{"num_hidden_layers": 10, "hidden_size": 128, "num_attention_heads": 2, "num_key_value_heads": 2, "head_dim": 64, "intermediate_size": 320, "vocab_size": 8060, "hidden_act": "swiglu", "norm": "rmsnorm", "norm_place": "pre", "norm_eps": 1e-06, "positions": "rope", "rope_theta": 10000.0, "rope_fraction": 1.0, "qk_norm": true, "attn_scale": 0.125, "bias": "none", "tie_word_embeddings": false, "parallel_block": false, "init": "normal", "init_std_qkv": 0.0613, "init_std_o": 0.0, "init_std_up": 0.0613, "init_std_down": 0.0, "init_mimetic": 0.5, "optimizer": "muon_variant", "learning_rate": 0.0159, "lr_mult_o": 2.0, "beta1": 0.95, "lr_head": 0.00753, "warmup_steps": 0, "schedule": "wsd", "decay_fraction": 0.943, "decay_shape": "sqrt", "final_lr_fraction": 0.0, "batch_tokens": 32768, "max_seq_len": 512, "doc_mask": false, "z_loss": 0.0001, "train_tokens": 173500000, "max_steps": 5295, "dataset": "wikipedia_en"}
Each number is 128 + 24 x the weight over its row's rms, rounded and kept within 0 to 255. Layers, rows and columns count from 0. Numbers have three digits each. The size before them is the row's rms in percent of the matrix's.

# layer 3 MLP down (transposed), 320x128, rms 0.136, rows 153-169, columns 0-127
101:111097128137160134100133072158130113119070108120138138088197139169127109149101143105107116142124169087162134114170148149119130105120089132082122187142089109115124099105111125119129155113110114114151158117105095127107116143108167123129102171149126142140167120133098151130128080114119107091132112111139135141158163121145145140112122103103151148141140106130128155144163113119123080117164
092:162143085132118110138139162093162138138121165096157114153113104087142190123158130125110128086132090155119128126150170140117146155153097153152125115112096109156123132077130134076173106157095176135156126126132143069141113164127095107120143128135119068136153122127131095118135158150128132107132137103096127120140127121134151104155125120123114118122110111117140131088158091122112077091135
089:137134141150131132157145135133150103156090148163119130121112074157127134164124169130171064160138135141141140142141162134109144153113175099155167071142152131133080139137143135144115135087054148116179100123145137150141153175100133148132134128103123149128126109115131123089124092104124110105128114120141156161114111162078159113122136128136120112094171119114141114105158145136144119142140
102:118106128138121045132118128175166083152122091108170136103119118118110119184091128141116145153152133144148106120139156145145133139128103157110109127172119132111124118106147137120142124111133163046091124105115129150104135166113161130124132143110113132133129114137170138090137078096103101162080134148133105153138126128097124090128149141143066137112123098136131137106144104141120097124139
097:183175160129129089130100127148141137120114146145133118150153116133131117136086141081132118131148158112087132159158149150115152151135094143114115089123101095103181121169124138170157164105151154144099165115132116136062125142126147136120152100137129145150116148103141144151137122146139119140116080144091103121081130146143187138153107093141114127090162119118137121124175121127159166141124
078:125066133123082178120112106157158103129140169117111155113168142116122116163131091129178137164097134189114124135126110118117124100095151122155134135134121152131145112108138131123121116090150118094153144146126134122127092173094165112158142153154161130146132167120096119131121145152147143153088123139138110158125150125090115153117165088168143128153129124160155139163109157131165139121186
104:102098093126168160158122128125153137166144157113140112106144116119128125178129060130159107147138101114148114118113088106156098153148121153113073117154144125150134146114139122108094126124102101077114107142141116168170122160111119101119134163114129153142160140142159190127136156147134083141154149151140145173142107129131089126126138127118129111081127164157145119102094124101084120124118
114:116125086161140146122125165155169099138106109121128125138139121120130170153062116113162105150140091154141137112125074109106133136154160143157123094121108132154123133111109074152126125076143091123116089100154135119117142140156138097126186126131154141133098148162097117178119140118110125120144142153155071125120098125128121128147122070133089150093120127090144131133108127080119139142107
099:137090107087143180097123134077123103100100163161148138146186119125138135141104165127133126107161146125131138154129110088146103102103125122127130084106140183116174115117150117140124120125146137132149128106142132113141091118141190147140171150147155142146103146125089100117156119131144171123098180096147099125144118162117126161123147092159095128117156136153171166118110126153118128131123
128:181158194125118128155103131116101145104137126091137135185104123129114163115151097139130110134087137177146125149098105126119127121091124098136092114116092119133124132105096142119142117124127116101090139156133120149166140072136157140127152141124135114101173163163111190102176098137119135140138160130120076158110106103125129130124156102139121126112098117108115115081177116141134131119109
098:131125147133140117155129141131063132170083086083119143120160117112110146117122111090127142142113158132151126138152170131143125156153180119121157152172138114120160127124130086148146168064107116131132142086145123137162134122115154126159096112095130077107136098130121172125177110131153123144100106174105130108131126105082126133160116122141154134122150155133152116152136129113174166109120
094:152136143148086113135109132098107111124141107157139125123121155130169113104150131137123106140064109119182130129134109158125139124157128094138113138173118111151178077121123097107118139131106190102113130159096126126161087161104124125144120133103128145125102136152146119135169117091132113074099112118117158109111157166124112161181099087107170112166120131122141116133107110134137146121179
099:148115125100154113144146122182129103115141089113190158132143167103091140127124117087117116107112131113120143118124175128105145134150136098098122105125135125134133142158041160159127162161080133160085136146094123147093083104103143120140150108147106125144118139102146142141117144096158121081160145101096100112134154114121102116119125107142168128114131152117165114111114166160153131138129
108:105181129123129163099069112100120123094156130137148195142118138078154124103102148100126137116136147134109115137125120142136125165114163107118154150145136135165149103127113117158119093157108123118113150117093138130122123118119113152094133118106122127134140107126083082123103142130133160119095160149076124090159092160159130119116088166099116105158139147092139156178092142140139149083117
104:132071097122122125177170139093155134123142170145085134143093138137150131100109166128116188174128132123133138169146068123112123136129117128115140155101170121081129172113158119168142160126096140116187125159117132137134147147126117127125133122100171076106177163143116113139112146122130125120105138157159132156133108146162129128126137103167126136128091124126144131126098103129114108150096
091:145121113102150108113133097135151134118152156127174154102161129152150150144090128125147155175161118136096100120106142127132114064133117140183145129126161133074137140114118131181093140125124116108112119124143127125123160162153170080108114162123162132141080118144072141144161159114139086115151085166103071133129112140150147119123149117152127126107135102133145150137139121150150165132139
106:120142115169137143108128138105096117155097154122149157159119175157122102159107153140119115102157098169140155120118111103117146131121137075143119161146134080129104082136150105131163158108132140177121114121121147130102129133110103115137161167148113110142113118164115169133112102156116139077096122183146120092119190135121113123120159153130171129116132097108120119141100137183135145165109
# layer 3 MLP gate, 320x128, rms 0.25, rows 154-170, columns 0-127
085:138102123131123112093152120136155123143123108137107120126134103105129165124115125150188071103109159134143107176130086117126114141138129139116104115092119096107167164149162099112100106127164092117158135108188126127114156116107086127149151131134129142141128125129129074130148145118105137119127131110096162133091159107151120146117110146166079181130153121174143112112097144068149110157120
094:090121110086131133111100111127093097109098079082148148134101095112133144156106123133150143080106113097117111133082149147117117062111132162137136125126132114131156147126101154191133141174137084140107116143087102105127110119122135123135076120110129114131148105128128131138140159097157147163089157144133080107113150116161161119143094164158142119151127140116146128117118135115141187113116
107:119138096165160066115143121169103115125133112106124125128114171121102116125127112127111140125108105116084127158151140132163108143159153099140131136145128115157107085127142114095117129155139093084139110098185144119119103115147076137093146121120087080149148133083152169109110128115151155092122133136131122137113117182122072121108164067120170149135133105124133115121147099133113135105111
103:133073139175107094142112080128130116141100122134100128099152151101115134142148162144132161137143085141110128141142156122099109152144077145118098151077154152136101085166127110156151108140113142111146131103162170084123135124121161101110148162152143133123127137103108129186163133100114135117120093121130082138099103168134149113134126081102143154125119157133133164166132113135165154136145
071:127118160152135104123159135120143154149131095144109115086134132152130133127106113086198131127161162118113119101078116148124105173170088121142142110120146113170113125077120110135149162139122160114122127157122153163119152092148086128187129115101144122111136148130140105151108138130113110137141141119119108081140190132131130142134129104162115145093164079161134173108142123125151145100095
092:121151116119132122097129153088153120093181118095123092163110100150096122076115128119114154122121131130110184088115136131135168118141105124074089100089162122141113157122118141105140105128102170146138133124119149083131119113107181124106090112161130138151141080124118133138113109165115167113144151082113102135154103109135176183140104100109113105130132135122106158145137130123155124114145
101:150114141110122135128113137103143134137129113137119119087120128101138137095108142154155095134173112167144152132105145156116090130140109114134090130167105155118188129163163157142117104144151143109123129161144117120132147114085098093154104096104109137111112082119116099154177135130127081106088163078088154104141140115105139124123156151120113137113120125176104127174175163135111077134135
092:121127136119137141117159157123141124127073131132103110171128169123131122155106113130143075149137151114141130135119121140155121160148172126144131159142134115138150089076146104142062141148135117145104127145157118114110126130122129100135145090089127099138154152140132119115176177115085115176165097150115153099181206150144118110115117116102108137144095134130127097171119117154119120153143
101:177109174122147105131138127090119147111130166125108140190134154115136129121152149160095108103131117176075111153140134129144130108122141121078148084135128106143128121182114131115100124170101122089176142115141140138113142073094164152118131128149126138085173124142131205139121131157121121160099130099127127126145124106133132136071141129092153136120124160127131126132135130156099126150135
107:131127130130136185170124089145129147133150161124125130114161130136143143155133166159074113122168132131162135118105132152122129151154121099103134123119099174169177151118115156132124163135106153074116122118094131176129130090145091082123136107118144145097111110109160114133117159110099129185104113127118141119166125108147090122139110105136153130140119201166132118131120123140125073121127
083:108138152110123111143145160106114160104166104137157123125152131136168157090119129137171098108083136102151139118112114137149202126119138191142144140121105095124114135168137153126129141170162147153168171122123163163123115100119152131169128126109148128128146127141112167085153137130130124131096111095131124149170162147139148131096133082100136167139129141123156103163103119083152133159118
113:108129156159121157103124118135110140164156138108107163190104102122162126136098116115139118112146128155120138108048099144104108130108122115148135110099133127127087152111117123115109134105154147095090129105189145138118153155146115105114157121109124094081138118102137167147128127140134158110132120089150156128120142150168139147136102119157157114140129108146134166114089207139106126143167
102:098131114109130085159185134115097122112175131099103123136127115132125142136161133157116098125084162139122115100118138157155119119138115125135122105130144083117182095117145133117130149110143108123129145146159120078147160137094100120090149130149144103164141096104143127159156165105140133149131098125108097119116171136130159177090121109153131145133151163186112112152118159093077124162097
086:162105127139166116149130125107114129145092180160078146181105141139106093117099144180098174159119117180118106168136102145126152115098081112087126145135113152154125114122132123120127118157100103094161132140144106095101138130109152168155136111118128116110122104094175116150134125123113112149134092097137119158145161112123132127128081158100140118144123112153126115139107148185159149140142
083:150139137125115133118120171111133128129138160122137132154156106119109128105116120152126093069124096130136086160125122147108109077142111120087106129070124147129118153150156171142136135112165087146182101140119100115134148083169140137090138107135142164166121130141134140182140138138151122127163103144090117153089105150129143134126116143116134174143115139144169102096065117144167130131155
096:125117111130127156142152117147108160148104136160142151157105125166144146158135162153116147112116118135132159117165118113062133134156143106123097073118128128110108090125122092176156189103129066131147099149113112155173084143142118090164131141112147098134119117149142118136168107123089144127131079158130145118135128158129109131150092133132097116130103141164107182121127148096120136148108
132:161109129150103180142115103128143137125161133118103147161127151137150106120115159142146107156128136171117138111121093133129146113143144096114107067131151157141093126126143149096169102106116160110148103125137139086125155084093124144111092124147105102130137144134102123149154156083105110150118087127154148123152130131129142120176146155157115144146123191130055099108096140121151093164140
# layer 3 MLP up, 320x128, rms 0.236, rows 154-170, columns 0-127
093:165116121168119130129101094149136119129203155115106122119117133131098148156104115092149158100158108103134112122148101132175121192155114093149098148116127135090111096120169124131133113167133141160147114125133162111108156161146129117122084095155146135147113168076107140144120152121107101114139130088155137127147095137126108122156131142082118161131074117139112142111130131124073148121147
087:116144110094166105132081141135105161152129109124125116141186151141125117134095126088131152113131110129186136128100154156121158102071141143128150102138126109092129146147141100130121112147163125159122108135106107089129140105110140116110138143155147113106173163168086160117138162119169160183131139151100077104087102140140130127139082131160090093122087151122113132134120124109124148124126
106:097147105138124147122093085100150124141137144104109133120097069139123118160142135158176133121140152114103160119078083180086162115169107083135134118118169159140105158119125172128155127131134161163104109135143143119108174142113154133128127164147114131152118166123105151109131113118145093161109107122148154122124111106104110136112158156124125108126130109127165145089125154139195158129142
096:129132051117154154178125143131118135127122130122143129124112133142144111151135142178094144129165164134121161121127120135078130156095118119141099179143129139111111114087110102129129072128124143088141098179115120129122129147094100117159099094084119114147154139130133141111156104084147117140146142176149115108116134104093126116100145095129162087140155122148069136108134099112094152142125
074:113132095124116125102134095098113106091116135155193123144137125129158130124158107100102170132102116157159130175174129143103105128086150129096137090112153157096133122151130127118086120084148122112153121104147111134092106141100098113113162171144138124117106125137150135106152166125128154139120161177121154156120091092146123144146142091133156103136119129186135080120180116134117120117109
095:162120122122153111151115137156091122155124138140162092177156116132093125134144132132091130143107140145099087123101078114149096140132159106160133159095097114104106125136118114094166129122102120111157136131148114099149172175135145148149094116138110147142154111153096147127147131125087094090163111131122189162147151099112144091098124182135119134111123156157128121118099170141108132140173
096:155125104136099110114072110134116149116159100109119163141129143134137175179095143150121104140143103127123193142158091157113155117157130142151106117177126118132142115099137127096166161126073087109129144167110102128119135154102134182164144159141165107171112161124123127139114140166160105114098131132160120099153150136112159138155116112143151124109132093112153140144109158124130161131104
104:126134164168123139122154145144149121074147130104173094118122148109159116105085116127099151115138128121152104120110135123127113101125169152149104116138105094161108120152153128139101085154150159139097113137098148124117143151129128126148140137111111137096119114094125112128157084089134155095130196149108172106113086102163092091103098149169164126122167100108106122156123134180134117125134
101:156151113118138119077127112075160103117138120120125133168142144106193149155122126130137144136141175144198107168090115078116148068098106136149155083130103130132121121111125151115120125135134135166099173156131107153104111154145107125151132106143134095113155103155155128106139110135132119141128169120145131092094129109128114158115108111115109110150077133124107157168139122136116118120173
104:089114116142080144152162061092111123077142096126155130122108123115132144159136169141135146114111116106115119145112146131144104076091143140133126123125142112136150124124140137136049131136105148142141143139103129150141102170130147128150112170103127171118188143087124132178058123120136119095096130174156135138137112101120127117131111137099137143153116119139127123109150122155114112086150
081:121145165141093136108148116143164087127114154134160135161123139135169146088084128132126142150101135154138150112133148137128159152125124179136148128150153104133123144141127121160128130155126139148099136125144180153099103137094136097158133117137160122115118164127091144100121135124144166099084112128140169137134160134156154148110116069125136149133102183092162113158074133097154102164178
104:096152111135144135168135147135152146152110161112104119135165190099146149113138108092162135140134107109122118096141131159145133132148161132152128159113075110084114106146146118142129078130097112095098138151106121120161145110126159103140101171161108151093096170140133138104138101114176120080171184092121137130092113127102116098129138129118126127133125111125125154142140157139102076132156
098:148103113102151125137125115125175150154102135125145124088117135150112104116140123146099089156126102091111145096081101082142096131139081101106146153149092134146111157126134125139144143115135122135075156124089114136107114162154138127147146147078113135130078083119118117113081094138120111158163117132160161146130149115124121096168100186131110157127110160121142124109095137180160127138117
089:127137108099143132111132144142143145140110161164154138147086121158097150119121150072145185193098134154120114138144104164138136128100080092072111135148185187126132152136132105132179125107145123116116108123136132115110133143107145151100126097108134107071125101118124124130142121075107088127133098145115124141130148115126101129113129120114128126170113118153115106121174152114172111099122
080:109183149145161121103071080128142170111161082138127136131145125144137110114144112141115162158094128146112132148118150113161115118134149104152097106141160151114092105117114129124127154114101143156121156141137050104134110153092110153126172154124160099113143104169108095148132100109134070108111107102126169143115129146109134146136115108144118118119094101157113133131168143107128163110095
101:086164150136127161101121149159143130149099093148161120178139141149120128099166130131081138128122145164116153150116129147088083130127124168145149112136156160110139073099123082144132160127156087147134144139159095129154136129118132091120141123104136142150166101160119127145168160132096112113135061148135139126135155148099130126088107117142123119117082096164117123134089130099119138164107
109:080127125110177096097148165141088134154106120126151107111131107145136120126138096095082116092114143108126121119118149145123122131126110146149172184134130099139131107123140138135113132136106125150090144110113140144117102164159161120152153149114151154122136095110125145098093133190144134144158159100117107107095095115106145154099103103098140105141114087130150185179138101155127154075127